Weights of a small transformer language model: width 160, MLP 320 ReGLU.
Each number is 128 + 24 x the weight over its row's rms, rounded and kept within 0 to 255. Layers, rows and columns count from 0. The size above them is the row's rms in percent of the matrix's.

# layer 5 MLP down (transposed), 320x160, rms 0.0687, rows 124-138, columns 0-159
size [100 101 104 107 102  97  99 102  96 105 113 101  98  97  92]
[[159 159 104 145 139 138 102 121 183  94  84  95 153 141 156 123 131 124 100 118 140 147 138 109 124  87 173 149 108 120 133 138 122  96 110 106 137 103  92  92 163 134 103 163 115 200 147 145 144 124 125 118 113 121 120 141 149 126  64 142 114 114 170 134 134 146 153 135 142  85  98 153 104 136 125 133 135 114 119 138 106 150 114 108 139 134 156 155 116 132  92 111 146 130  97 126 138 132 144 135 168 159 135 152 117 118 115 142 131 111 122 105 158 149 140 115 134 121  85  78 132 108 118 145 115 104 102 146 154 116 133 142  97 100 145 193 123 158 162 135  83 108 140 104 160  87  67  78 140 128 114 113 151 133 136 122 118 118 176 133]
 [169  85 146 143 114 114  94 146 136 130 159 105 131 139  84 160 136 177 139 173 144 102 109 132 158 167 114 132 131 118 181 102 116 114 117 124 162 142 130 169 170 143 139 117 116 108 171 165 145 164 119 137 131 106 132 103 113 120  66 133 148 109 135 121 106 170 137 123 126 140 141 146 126 129 146 112 123 104 174 129  86 192 127 149 125 124 148 120 132 132 141 131 131 105  97 138 142 104 122 145 134 118 105 143 153 159 162 129 185 101 101 173  94 168 161 142 145 145 140 119 142 101 174  95 144 143 159 143  86 146 133 148 122 147 115 163 147 120 117 134 143 134 155 134  84  88 104 151 147 113 132 127  88 138 153 115 137 160 142 139]
 [142 141 130  90  87 171  96 116 117 142 137 115 112 141 127 115 151 125 109 113 183  71 151 159 149 147 123 182 146 149 143 122 108 139 105 123 110  98  98 141 130 143 168 127 124 157 132 148 126 126 116 123 111 124 166 173 127  77 142 124  83 123 103 100 158  98 145 117 146 159 149 166 133 138 129 122 117 102 174 136 118 135 149 160 111 127 192 110 120 149 143  97 108 138 149 119 128 159 110 118 123 135 135 113 184  93 138 171 148 143 129 108 110 159  88 135 132 113 145 142 121 177 122 148 146 136  99 104 132 126 122  99 134  95 144 176 126 108 145  96 137 148 118 147  97 120 152  96 103 156 120 139 119 110 182 150 109 159 115  79]
 [164 149 168 180  98 127 105  56 157 124 112 100 175 136  88 137 124 112  82  76 149 136 115 153 139  67 171 104 127 131 117 184 129 137 104 150 148 100 122 114 137 136 130 117 131 113 106 148 125 102 130 105 135 165 119 141 146 125 143  92 128 123 135  91 145 108 139 136 123 114  99 138  83 150 124 138 131 118 159 104 101 121 147 117 124 137  95 117 158 148 135 110  96 113 116 131 134 154 116 155 175 125 155 131 130 149 134 161 160 112 150 135 154  86  68  95 121  95 146 116 124 101 154 112 122 118 159 124 131 143 156 125 112 140 124 104 128 108  84  97 142 141 138 150 107 146 111 124 159 138  98 117 128  65 153 103 116 129 127 164]
 [155 140 121 105 115 151 161 137 140  84 109  98  94 145 100 141 124  80 145 165  85 122  71 138  95 110 193 128 157 149 128 115 125 165 124  94 108  82 129 117 127 144 144  85 103 109 166  86 194 154 125 156  96 156 103 125 140 161  92 162 175 115 126 135 142 154 118 149 139 149 125 107 137 139 115 148 141 137 183 113 137 137 134 133 130  82 123 140  97 137 118 128 128 102  87 142 132 151 139  92 131 147 126 114 129 161 129 139 150 115 141 135 155 138 119 131 167  97 124 138 124 147 117 108 130 138 120  84  53 113 131  97 141 111 125  81  90 138 129 141 133 126 119 133 120 152 142 121 135 131  92 110 123 118 122 169 118 119 111 128]
 [138 100  94 133 112 128  88 167 121 113 157 131 132 101 154 135  95 148 153 117 107 136 119 141 148 108 162 129 154  63 165 156 127 152 122 127 100  98 161  93 146 168 108 129  93 172  99 145 133 129 119 117 113 123 150 157 146 119 128  96 103 130 102 118 142 111 104 146 121 123 136 142  99  86 108  88 137 142 129 122  95  94 129 110 112 134 127 108 163 139 129 143 114 162 148 139 106 123 130 143 127 138  93 170 125 150 141 141 129 171 117 186 100 123 117 126 169 144 129  92 126 130 135 129  91  97  72 120  85 157 122 144 117 113  90 161 164 138 139 159 101  96 128 206 134 125 141 145 159 111 148 118  74 122 156 130 104 140 122 144]
 [110  89 120 162 122 149 139 134 169  94 149 138 129  98 192 147 115 136 117 113 126 123 145 130 146 115 148  69 145  62 161 126 127 148  95 131 112 113 130 111 174  88 130 157 148 220 145 106 152 122 201 139 129 144 127 104 141 172 144 129 150 155  98 155 147  90 114 130 115 152 103  90 131 134 102  73 129 114 120 139  89 133 121 153 134 115 113 152 134 133 110 139 135 125 134 108 122  58 145 148 129 107 108 134  97 141 136 158  85 112 111 150 147 141 145 131 101 138  93 125 131  95 149 139 133 111 140 119 125 137  95 125 111 132  97 141 144 137 135 136 115 123 154 141 144 129 128  82 119 137 137 112 153 116 156 118 160 130 161 133]
 [120 104 150 125 118 162 115  90 152 126  89 154 120 105 153 124 148 124 122 143  95 140 109 121 133  74 167 169 136 123 135 119 133 101 130 139  64 152 172  60 117 132 157 135 165 162 126 126 129 146 131 151 134 134 152 104 117  77 131 113 153 140 128 133 145 138 100 125 101 141 107 141 121 139 128 135 128 161 141 106 123  97 141 111 138 152 148 130 142 121 100 129 152 104 148 162 117 120 103 139 138 133  93 125 129 131 121 150 168 107 168  63 159  97 140  91 120 102 172 136 115 128 142 172  92 133 140 113 139 139 176 141 106 126 125 144 165 102  80 111 127 129 114 152 138 141  59 125 136 127 137 106 117 141 108  89 106 113 188 167]
 [158 105 149 120 114 114 146  65 117  97 193 119 115 135 119 138 126 121  88 137 117 102 115 117 120 137 124  82 148 135 124 102 126 133 161 136  87 134 125 169 110 150 135 142 158  84 145 127 117 119 154 126 117 125 123  92 132 105 181 114 169 142 109  69  99 147 139 128 194 113 118 154 117 127 167 136 124 131 172 103 126 121 161 124  94 142 126 131 108 136 104 132  80 108 128 147 129 122 104 160 134 104 131 140 146 109 145 111 126 104 114 122 168 124 105 137 145 117 150  98 104 162 141 157  97 142 145 116 133 177 106 112 169 113 129 156 111 124 139 121 111 133 163  82 167  59 118 131 111 147 139 168 114  96 125 154 127 145 159 102]
 [188 153 111 110 110 113 138 108 164 113 157 107 137 137 147 126 139 128 141 125 161 119 119 172 110 129 124 138 122 125 147  68 176 144 102 129 144 160 108 156 139 151  62 122 137 121 143 141  81 122 133  85 123 153 101 184 119 152  98 117 109 149 136 152 126 122 151 113  86 121 112 140  73 122 112 124 158 144 111 130 128 161 105 116 121 139  88 150 166 119 178 126 126 117 131 112 147 127 130 117 142 132  96 132 131 170 147 143 151 109 147 101 134  89 130 101 129 180 117 107 185 100  96 128 123 109 138  97 148 199 122 110 123 141 100 126 108 128 120 192 110 122 125 113 131 110 133 153 108 127 158 150  93 132 148  99 135 111 144 129]
 [135  96 115 127 192 143 136 120 149 152 166 141 115 145  99 113 131 119 141 108 143 112 120 103 143  80 169 133 131 148 135 125 145  80 171 147 111 131 151 117 122 142  99 108 156 138 125 133 136 144 130 107 182 143 127 143 138 123 156 146 159 151 161 109  92 136 113 112 145 140 116 121  92 132  90 119 105 126 148 155 162 105 101 160 111 145 109 133 139 142 137  73 123 132 122 109 121 116 142 149 103  78 156 147 138 165 142 114 162 105 134 147 104  82 136 116 152 114 156 114 110 132 103 116  79  94 140 157 134 150 137 146  79 147 110 137 133 183 146 141 155 146 123 168 111 114 151 161  73 138 152 128 159 139 101  81 158 123 118  67]
 [168  86 172 124 105 152 114 134 142 128 133 115 103 124 143 118 109 142 162  98 107 109 117 145 155 166 143 173  91 134  94 141 158 149 172 116  96 128 129 110 175 129 107 130 101  67 120 155 134  73 159 137 116 169 136 131 137 129 110  93 128 133 121 115 125 183  99 109 147 103 102 111 154  89 190 138 127 115 121  95 119 167  95 155 141 120 173 119 149 112 100 131 112  97 138 133  94 172 127 116 145 166 120 101 135 124 117 161  91 166 147 138 115 143  94 111 153  97 146 116 134 146 138 108 146 142  98 113 105 139 107 116 120 135  80  70 152 118 109 124 123  97 124 145 120 141 108 119 150 122 132 130 144 100 108 145 131 116 141 157]
 [ 73 174 115 120 124 134 133 125 112 135 113 108 122 150 139 114 128 144 100 125 110 140 111  86 127 119 122  46 150 172 152 123 124 129  97 147 140 142 120 147  94 102  84 169 133 158 125 118 157 168 130 127 149 106 116 153 124 104 154 155 162 148 122 128 179 113 144 105 164 106 176 135 127 152 171 109 136 124 142 155  98 138 121  92 120 111 114 115 141  96 111 126 162 138 138 146 136  83 137  77 129  83  98  84 152  52 118 137 165 115 136  91 124 122  96 103 134 117 138 109 120 168  85 148 141 134 113 128 113 131 157 161 124 128 111 174 145 133 154 149 122  90 134 132 140 126 123 107 143 122 123 147 104 102 149 143 112 135 113 151]
 [138 140 119 147  99 151  78  81 120 162  97 152  57 142 130 134 134 143 135 133  90 113  95  68 137 117  73 133 121 123 149 120 137 141 130 151 146  80 163 128  68 149 157  93 138 146 113  93 115 139  88  83 115 136 163 107 125 116 147  86 126 138 122 135 132 124 120 119 170 139 178 122 115 118 121 132 139 103 146 107 115 126 140  86 117 116 117 103 128 114 143 112 122  97 107 122 121  99 147 108 133 150 146  82 115  82 116 109 145 115 150 121 137  85 108 134 130  81 171 106  84 112 102 160 110 179 119 129 146 133 114 148 139 131 161 148 106 125 130 120 148 131 162  81 147 121 115 138  98 109 127  90 109 151 106 135 116 123 117 134]
 [135 147 122 131 131  92 144 141 140 179 131 176 152 131 129 127 122 136 168 137 137 125 125 132 117 106 111 103 121 104 103 115 106 116  96 121 145 176 152 161 121 116 151 156 126 141 138 149 142 117 112 148  95 154 164 139 153 157  90 117 161  97 111 138 131 152 102 170 136 135 124 140 180 119 131 112  66 104 144 122 126 159 135 143 134 102  82  98 121  90 161 118 124 136 127 164  88 169 152 149 107  99 124 177 118 141 149  77 136 126 145 133 144 157 167 127 173 139 106 178 144 118  92 119  85 140 151 136  97 117 160 114 128 128 147 138 149 123 123 108 154 132 110 140  88 119  86 107 148 116 146 137 185 106  78 124 117 128 149  94]]
# layer 5 MLP gate, 320x160, rms 0.0707, rows 125-138, columns 0-159
size [ 98 102 104 106  94  95 100 102  99 108  97 100 102 100]
[[ 73 142 135 111 159 177 183 123  99 164  96 137 123 153 125 155 129 141 179 122 146 125 152 173 112 143 107 149 152 137 156 131 111 140  81 108 121 113 139 160 107 149 126 138 102 125 144 143 117 106 108 127 149 156 156  98  71  95 114 108 102  90 162  97 141 116 103 140 123 103 119 159 133 132  96 118 148 128  92 129 118 119 145 150 138 166 142 143 107  92 143 116 154 169 111 117 154 149 130 107 129 140  93 116 130 126 122 102  90 115  96 161 128 137 143  56 132  84 109 116 138 140 170 127 156 139 135 140 150 124 118 111 142 111 161 102 118 117 132 119 113 142 107 138 145  64  56 123 160 114 133 136 119 145 163 145 122 137 123 113]
 [100 131 155 174 126 133 185 116 175 146 120 143  76 114  73 111 141 169 153 174 135 154 140 166 158 145 148 108 132 125  91 110 127 119 124  94 148 108  86 130 128  93 125 141 161 118 119 138 111 108 151 108 119 130 130 131 137 136 150 123 117  76 150 125 131 102 106 128 109 148 133 126 101 150 103 121 126 105 152 134 131 122 175 116  91 110  87 136  90  73 142 106 140 139 137 149  96 157 157 130 137 129  84 123 140 149 135 157 124 124 115 157 117 172 158 154 180 140 118 111 125 111 130  84 103 146 163 166 134 120 140 146 112 133 144 106  74 100 112 133 108 139 157  97 153 131 167 125  91 125 157 152  99 145 142 163 135 146 151 145]
 [128 132 137 111 166 173 158 161 141 147 167 123  72 131 114 162 111 130 107 177 144 113 150 135 129 109 146 132 149  99 108  82 143 135  85 176 185 176 106 140 151 127 136 146  81 138 105 115 139 123 108 112 132 145 111  80 108 117 136 160 133 128 155 116  91 152 123 136  96 104 149 103 147 135 114 149 146 191 128 119 114 107 129  97 145 137 146 116 127 118 148 137 104 113 101 120 103  92  97 107 114 140 107 105 149 101 104 165  99  90  67 123 105 132 152  76 162 132 109  98 115 111  95 142 107 131 116 116 111 128 138 109 143 110 143 128 118 117 161 135 114 106 119 148 154 109 128 159  94 107 153 152 130 145 108 134 175 106 105 150]
 [144 130  81 119 150 160 170 121 167 124 135 158 106 159 103 139 164 113  81 110 128  99 128 134 134 133 202 142  94 147 144 134 113  98  96  85 139 114 119 132 160 112  91 135  85 117 106 121 159 140  75 126 114  93  77  98 143 150 171 101  96 145 144 163 112 137 107 105  98 106 103 146 126 149 123 111 101 132 138 142  99 157 135  89 162 148 161  94 115 161 164 135 129 151 113 143 142 106 105 151 125 166 120  77 130 133 136  90 135 122 148 101 126 120 114 138 133 124 147 173  81 125  93 120 157 112 121 107 150 151 126 143 148 124 116 125  93 121 106 148 106  94  94 111 164 138 100 132 145 102 121 126 149 135 123 130 131  98 139 114]
 [138 151 143 125 155 158  98  91 134 138 116 110 121 139 182 104 125 142 114 151 132  87 110 121 130 148 130 129 139 118 124 105 156 138 168 133 142 124  94 131 106 128 160 147 121 137 137  93  69 127 138 122 108 156 101 111  95  88 129 126 119 177 152 126 145 118 118 152 123  83 137  92 138 100 167 105 146 122 138  90 162 101 103 102 148 189 161 130 144 128 114 121  85 103 161 167 174 111 134 171 160 132 166 148 129 167 136 155 144 100 110 117 121 172 110 110 154 119 147 121 158  75 133 111 129 143 114 137 112 158 113 120 146 128 118 120 170 103 126 130  77 148 175 113 124 148 167 139 129 118 139 159 164 129 167 149 122 148 112  99]
 [132 154 117 153 157 137  78 165 111 112 155 142 127 125 132 100 144 149 113 145 159 157 124 124 141 169 160 113 125 151  97 113 130 119 133 120 159 123 154  92 149 107 123  92 124 191 117 127  99  93 135 129 151 127 186 121  99 150 124 193 120 150 147 147 137 176 133 149 158 122 130 133 102  66 101 109 104  81 148 124 116 117 147 111 162 136 125 107 130 100 118 113 105 112 122 144 174 140 153 106  94 130 181 137 186 145 175 134 161 120 124 101 131 128 133 140 100 141 133 111 118 120 175 112 134 108 117 156 102 131 140  84 145 144 130 119 114 114  74  79 133 117  93 158 131 120 152 145 108 140 134 110 134 159 126 142 134 157 122 133]
 [141 137 172 135 159 133 175 140 158  88 124 113 124 135 131 163 117  86 130 137  97 110 118 161 169 100 111 151  82 110 115 117 104 117  83 109 102 111 157 102 182 134 163 115 134 144 113 158 140 108 122 104 136 105 103 167 159 154 152 192 129 122 156 109 123 102 133 108 110  97 126  84 150 124 131 115 131 141 124 123  97 143 136  99  83 149 152 127  97 141 127  90 117 156 158 137 125 109 121  70 131  91 103 141 164 130 147 127 146  81 125 145 149 146 149 126 127 117  96 138 167 139 149 112 132  72  97 117 135 132 129 135  94 122 133 123 141 128  99 121 104 103 161  99 115 124 171 136 147 171 129 160 107 137  90 135  87 127 136 149]
 [138 116 113 104 132 102 156 148 150 142 110 122 134 121 143  94 142 133 113  79 122 149 123 133 155 154 119  95 151  97 135 124 184 109 137 101  98 160 124 161  92 104 113 166 103  82 132  60 138 114 104 133 127 163 166 136 120 132 114 145 109 148 120 101 138 166 126 132 142 134 124 120  89 131 163  95 125 120 147 117 146 135 168 147 110 145 153 169 106 175 117 134 101 137 146 157 143 109 162 176 148 131  76 109 132 128 132 125 145 144 131 157 125  97 127 109 109 122 132 127  95 132 135 163 154  81 192 131 116 127  94 162  98 114 153 119 115 122 124 116 154 147  95 123 161  81 137 172 100 146 158 132  94 156 121 171 128 129 126 160]
 [166 132 137 127 121 150 134 110 166 151  75 139 111 120  85 122 103 126 147  95 141 132 110  86 155 107  76 120 137 147 138 115 108 126 138  99 149  88 121 139 155  98 102 144 159 163  66 105 141 135 133 113 133 135 143 157 126  73 118 143 129 117 113 153 130 123 132 130 138  76 113 121 137 107  69 161 124 155 149  82 137 138 160 152  98 151 149  96  62 108 128 126 126 176 122 129 126 122 120 140 143 129 112 119 126 151  92  93 128 147 175 141 141 143 149 126 128 145 131 136 117 138 125 107 130 140 135 129 166 167 142 117  72 162  98 130 106 170 144 173  84 129 149  93 113 115 122 136  92 121 110 155  96 126 114 165 100 128 150 121]
 [ 83 118 185 148 143 128 129 156 138 151 109 124 149 125 101  89 101 156 135 130 116 109 156 140 117  91 148 134 131 155 109 101 124 165 107 145 110 139 148  88  85 144 129 121 126 114 140 183 131 134 137 118 113 140 183 132 151 110  90 111 118 120 154 137 112 139 115 130 120 126 120 109 111 148 103 142 111 134 123 137 150 105 126 117 121 130 118 112 116 140 179 158 155 138 147  91 169 156 196 101 123 125  73 163 114 132 122 127  81 126 145 147 116 152 128  94 162 161 137 142 110 128 115 180 151 137 143 129 130 122  97 147 150 186  95 107 102  74 146  82 138  98 131 161 109 116 155 138 107 164 152 124  99 111 134  93 116 154 113 161]
 [102  96 170 137 164 106 114 133 138 121 166 132 108 140  90 147 191 129 103 151 142 111 122  99 143 167 112 121  87 112  76 160 109 162 139 108 133 132 155 153 144 120  75 118 110 126 138 116 121 141 152 149 141 112 100 100 134 138 146 130 111 129 127 130 132 131  96 119 109  93 111 139 124 122 124 131 161 136 108 128 139 111 171  91 126 123 112 164 124  74 141 139 138 133 122 119 154 131 169 151 143 106 170 103 154 132 176 107 130 133 138 109 171 182 126 123 122 131 169 125 133 177 124 164  70 118 128  97  91 137 110 177 134 139 154 138 159 139 109 151 127 103 115 101 110 122 129 147 173 153 123 123 154 107 188 119  92 111 124 154]
 [136 138 138 124 123 165 133 154 113 156 155 109  86 121 127 123 148 167  75 151 135 127 140 111 111 144 132 133 148  92  78 157 134 100 136 143 116 166  79 147 126 118  99 137 119 118 103  94 131 144 147 151 134 107  75 101 179  89 159 153  86 145 130 112 166 139 141 151 126 120 141  70 132 136 133 129 163  97 160 124 153 144  97 110 158 113 123 105 138 101 136 165 135 114  74 137 133 123 109  68 127 125 152 129 145 114 107 182 109  79 130 122 141  96 120 156 136 114 144 112 105 164 158 160 148 125 118 108 165 174 131 147  99 119 129 139 151 125 109 135 135 135 100 114 118  85 107 115 101 136  87 100 113 137 130 171 151 138 132 132]
 [127 139  92 134 115 106 113 127 113 143 114 112 140 118  98 136 115 159 141 135  99 138 170 173 111 134 140 116 121 106 110 168 140 106 154 120 146 120 171 120  95  99 130 100 111 132 130 137 126 152 178 109 133 101 144 111  82 139 149 155 187 118 132 124 139 182 141 126 141  95 114 172 155 163  83 167  87 140 146 135 144 167 129 111 166 148 133 160 114 117 165 116 176 134  84 155 151 167 132 144 142 138 125 102 145  85 124 115 123 135 159 129 143 117 136  91 111 138 156 100 142 144 194 126  93  95 182 104 130 144 108 124  96 102 112 124 130 161 119 134 121 120 142 118 155 109 139  94 144 166 129  86 132 126 138 109 173 131 111 124]
 [141 139 160 131 119 125 121 145 130 142 155 149 116 130 166 136 125 132 116 169 115 183 150 123  97 113 159 137 107 133 127  96 159 105 130 131 135 113 128 135 142 122 118 168 127 104 121 183 111 143  86 120 159 120  94 152  96 123 128 148 147  90  88  80 165  89 173 103 137 123 112 139 120 162 102 171  94 103  98 122 142 158 167 124 114 107 172 109 101 106 166 129 128 110 187 158 146 133 114 102 118 117 119  97 101 117 122  90 147 139 141 150 165 131 121  97 150 110 130 147 109 110 130 150 132  97 139 100 114 105 129 122 102 155 153 142 105 136 131 108 156  61  98 122 124 158 123  82 117 119 105 159 134 136 159 130 125 105 157  76]]
# layer 5 MLP up, 320x160, rms 0.0712, rows 125-138, columns 0-159
size [103 102 108  97  94  88  97 100  98 112  99  93 100  98]
[[136 102 127 147 205 141 128 141 178  90 119 164 132 143 121 100 139 134 129 135 118 108 102  74 158 142 102 146 171 133 112  80  93 148 118 143 126 129 134 120 104 162 122 129 108 154 122 130 130 108  97 120 124 115  96  86 177 176 112  93 130 130 122 150 129 144 145  84 107 162 126  62 130 164 167 180 148 150 120 147 123 134 123 133 117  99 163 131 146 108 116 155  64 124 135 142 104 100 114 131 158 138  91 128 117 139 135 138 141 163 133 128 134 114 127 104 103 141 127 118 141 134 133 153 138  83 120 130 101 148  92 141 117  82 147 125 129 135  95 113 161 128 142 137 107 127 101 128 114 131  97  97 165 109 124 114 174 164  99 130]
 [122 105 128  84 164 110  94 125 130 101 123 137 167 112 125 114 110  80 141 127 140 109 103 111  84 155  94 162 162  76 152 129 100 162 153 139 105 134 128 141  70 160 186  92 105 110 129  91 136 144  72 146 125 151 122  98 192 126 129 155 159 123 122 163 135 134 149 166 142 147 119 122 113 130 150 118 119 128 143 143 135 144 108 148 150 111 137 132 128 122 101 143 125 107 141 100 108 150 119  98 122 113 138 141 134 161 167 127 111 147 104 131 125  93 149 153  94 140 100 147 148 136 140 115 120 109 155 115 106 158 174 124 117 177 114 119 136 152 153  76 137 156 121 133  92 137  74  92 135 122 115 135 170 145 153 150 150 114  98 112]
 [165 153 130 132 141 175 184 107 112 154 117 129 149  65 110 148 130 151 113 108 147 147 115 132 115 136 117 140  75 160 131  91 142 105 141 130 134 105 149 155 111 130 141 176 165 167  72 148 118 108 150 122 120 139 125 163 167 147 142 117 126 132 149 140 187  97 163 116 118 143 121 168 124 147  73 103 155 151 155 159 126 107 111  89 134 163 122  96 178  88 194  96 108 142 145 110 133 132 104 159 141 118 132 112 154 155 161 129 101 120  95 113 169  98 128 138 126 119 133 132 142 127 162 146 154 119 140 128 145 161 138 115 131 130 124 154 118 134 103 102 124 145 128 118 159 105 124 116  95 163 132 125 121  88 130 112 112 115 108 115]
 [109 121 137 168 136 191 138 131 115 131 108  91 119 137 157 132 146 152 129 117 128 116  94 116  99 123 114 150 128  90 136 114 153 163 103 123 133 170 152 127  80 134  97 111 123 107 108 107 106 150  97 117 118  88 137 186 104 135 131 125  95 157 119 130 112 130 117 123  92 183 143 101 180 121 188 119  94 135  92 104 168 131 116 148 107 113 140 120 102  90 130 136 147 131 132 129 123 132 157 116 145 155 127 149 126  73  95 117  91 117 126 177  83 196 115 113 139 111 129 126 122 116  87  98  99 120 153 142 101 129 157 133 125 127  88 121 105  95 156 138 118  99 140 161 162 135 126 132 127 131 152  97 121  99 169 107 113 129 117 126]
 [124 126 161 165 126  81 132 139 138 106 112 101 135 122  96 132 144 137  95 119 161  95 130 140 138 148 147  90 133 131 143 207 148 139 125 118 120 140 157 125  95 153 101 149 139 105 135 161  92 106 127 103 148 149 111 124 126 131 150 118 124 142  91 167 133 137 128 134 139 159 133 126 117 156 134 147 126 111  96 165  91 124  87 111 129  86 103 150 128  63 135 125 130 130 109 150 107 114 150 120 102  76 175 149 136 122 148  96 105 115 114  86 135 168  89 129 126 164 140 102  86 119 131  96 143 151 117 125 128 121 144 103 182  96  90 119 166 146 165 140 122 104 130 102  76 134 133 160 130 130 151 119 141 102  72 113 133  92 124 148]
 [117 130 102 129 135 129 107  92  94 141 139 144 154 136 110  99 106 110 155 139 165 152 126 163 143 125 154 136 103 158 120 178 184 103 125 123 122 126  96 114  83 142 155 154 152  88 140 134 118 140  65 140 145 125 106 146 139 116  93 128 132  91 126  77  92 174 146 116 158 120 122 126 136 111 136 146  97 127 112  93 112 118 150 140 192 164 154 122 123 136 134 131 121 150 140 155 160 153 125 123 105 135 118 170 155  93 118 121 139 125 143 116 119 104 153 174 129 133 164 129 155 125 108 163 125 156 132 154 109 123 156 115 104 130 116 168 121 111  91 130 117 123 125 172 101 102 135 154 155 108 136 141 161 118  56 158  85 117 151 169]
 [ 89 116 151 125 138 142 143 123 144 109 113 153 140 189 111 149 185 122 128 109 120 144 111 100 158 160  92 158 164 106 106 118 111 146 121 121  81 153 121 146 152 132 128 102  96 111 139 111 101 109 155 134 151  98 146 112 126 125 139 113 103 124 144 136 126 141 153 128 125 131  96 112 131 119  82  98 115  96 171 156 141 156 134 147 128 140  86 160 109 120 142 108 126 145 159 122 146 149 115 148 120 136 115 123 136 156 166  95  76 128 199 143 115  86 144 120 157 163 103 122 159 126 132 149 134 105  95 156 147  77 144 131 169 126 160 132  79 120 130 109 156 128 133 139  86 133 133 128 134  84 183 101 140 108 183 110 151 138 136 108]
 [ 93 136 179 117  86  88 151  89 141 143 127 110 132 117 135 131 153 150 137  91 123 114 122 109 112 175  80 135 182 113 169 105  94 125 126 159 123 134 137 140 148 100  95 122 108 104 136  71 156 104 144 128 113 101 137  72 151 164 137 159  79 119 129 123 150 145 114 170 155 138 102 124  88 127 187 102 132 184 114 119 119 144 102 106 135 102 176 100 123 128  84 142  95 144  97  93 112  93 117 137 131 120 165 129 117 126 133 151 139 112 122 142 118  91 144 129  84 153 111 119 165 114 118 122  94 165 147 139 125 146 121  95 131 110 147 101 156 121 159 115 123 132 123 135 150 153 118 128 145 142 145 148 123 168 124 140 110 129 111 137]
 [108 125 103 125 142 115 124 113 140 122 120 151 143 106 116 143  94 140  52  97 137  95 163 145 101 167 147 124 158 133 135 132 121 117 145 145 157 125 140 123 140  87 152 128 111 168 163 136 131 141 105 125 124 119 165 118 141 153 117 136 167 169 158 125 139 173 106 113  93 126 111 174 120 122 119 124 137 118 157 138 132 112 112 108 154 162 143  85 134 166  99 109 195 138 150 119 153 108 161 163 141 114  94  86 130 114 118 100 142 149 122 100 151 101 137 117 134 107 187 144 143 138 127 146 100 153 151 122 124 103 143  85 144 137 177 130 170 156 143  97 176 152 160 114 134 101  88 136 112 134  93 125 142 116 122 179  98 145 131 141]
 [153  99 148 110 149  94  86 158 121 156 121 119 102 140 126 152 109 199 120 141 141 159 115 129 164 159 129 127 126 158 112 149 178 185 138 179 116 123 111 109 125 146 111 107 181 120 113 116 132  98 144  87 109 102 146 164 145 119 144 145 164 150 143 127 151 145 123 140 105 163 133 118 120  81 123  72 126 159 138  95 156 118 141 115 145 127  87 122 104 119 172 144 143 163 105 135 128  95 101 111 183 101 108 163 124 128 111 139 121 135 137 154  87 133  85 106 141 137 130 123 141 127 116  95 149 104 110 131 116 156 113 170 130 145 118 114 161 108 143 176 118 130 131 143 113 114 143 129 153 113 141 165  90 161 154 123  90 111 122 128]
 [122 131 165 111  99 123  79 132 138 104 142 108 182 157 122 123 174 112 138 159 148 130 133 102  93 160 151 153 115 127 122  80 145 115 124 154 102 133 114 122  97 156 117  91 107 110 203 112 118  85 152 106 131 146 131  96 159 119 126 127 114  96 130 132 148 120 123 159  82 158 120 112 152 144 146 123 127 143 167 115  74 113 149 130 137  98 103 148 135 162 111 161 103 188 140 136 164 114 108 132 133  94 165 133 122 165 143 137 137  97 114 149 164 160 134 113 144 105 110 129 160 100 127  87 137 154 113 132 162 130 135 143 175 122 124 135 135 122 143 118 163  93 152 111 155 129 122 113 125 154 122  76 170 136 151 106 151 107 113 150]
 [108 113 118 130 118 148  94 155 102 149 164 155 123  74  87 141 100 144 136 138 146 128 103 108 138 128 118  79 159 143 119 103 103 123 146 108 138 120 164 117 112 143 132 133 115 123 113 143 152 109 112 144  87 145 148 159 151 129 126 162  97 116 143 159 122  89  97 122 109 139 153  72 104  92 125 112 119 132  88 130 132 134 128  95 128 116 125 143 138 193 148  89 142 168 110 144 135 144 135 125 139 100 107 148 119  95 161 133 114 116 141 156 109 102  99 157 161 148 107 152 130 164  83 152 110 161 107 151  86 184 120 131 128 122 118  88 131  96 168 142  92 121 136 163 147 163 109 112  73 110 164 154 116 107 136 152  97 104 128  98]
 [125 163 128 129 129  99 147 146  98  98  97 160 107 174 120 159  93 121 147  97 139 155 155 143 121 147 146 112 151 129 156 113 142 102 146 141 120 166 100 139 103  86 113 117 143 152 154 149  63 133 113  99 108 140 148 129  94 147 145 118 124 138 104 160 114  78 127 144 148 132 138 154  90 136 107  93 100 131 119 138 130 115 144 127 121 133 126 154 153 108 110 145 121 135 139  95 125 125 164 141  85 125 142 143  89 131 106 118 123 160 149 131 109 159 139 142 152 129 133 124  97 130 113 134 106 157 121 125 156 110  84 127 157  88 169 181 114 140  93 155 123 143 143 118 147 162 126 155 114 138 156 203  49 143 107 103 161 116 142  93]
 [127 146 159 100 133 136  72 122 122 133 131 149 118 123 108 121 133 133 138 146 134 205 145 120 138 135 140  99 125 124 154  98 135  80 112 152 146 133 147 153 111 154 105 142 112 135 133 145 127 155 130 133 138 163 114 121 131 117 179 120 122 103 118  65 157  63 139 115 127 147 176  96 140 144 123 132 150 146 121 114 166 140 147 112 152 127 117  94 117 138 111 125 115 140 161  94 112 123 115 157 133 123 118 100 142 138 133  80 149 128 150 153 132 122  73 139 153  62 133 163  95 105 114 136 175 115 131 132  95 145 144  74 138 171 122 120  81 175 143 114 113 127 130 159  89 130 166 111 104  95 102  97 149 128 162 121 119 128 134 103]]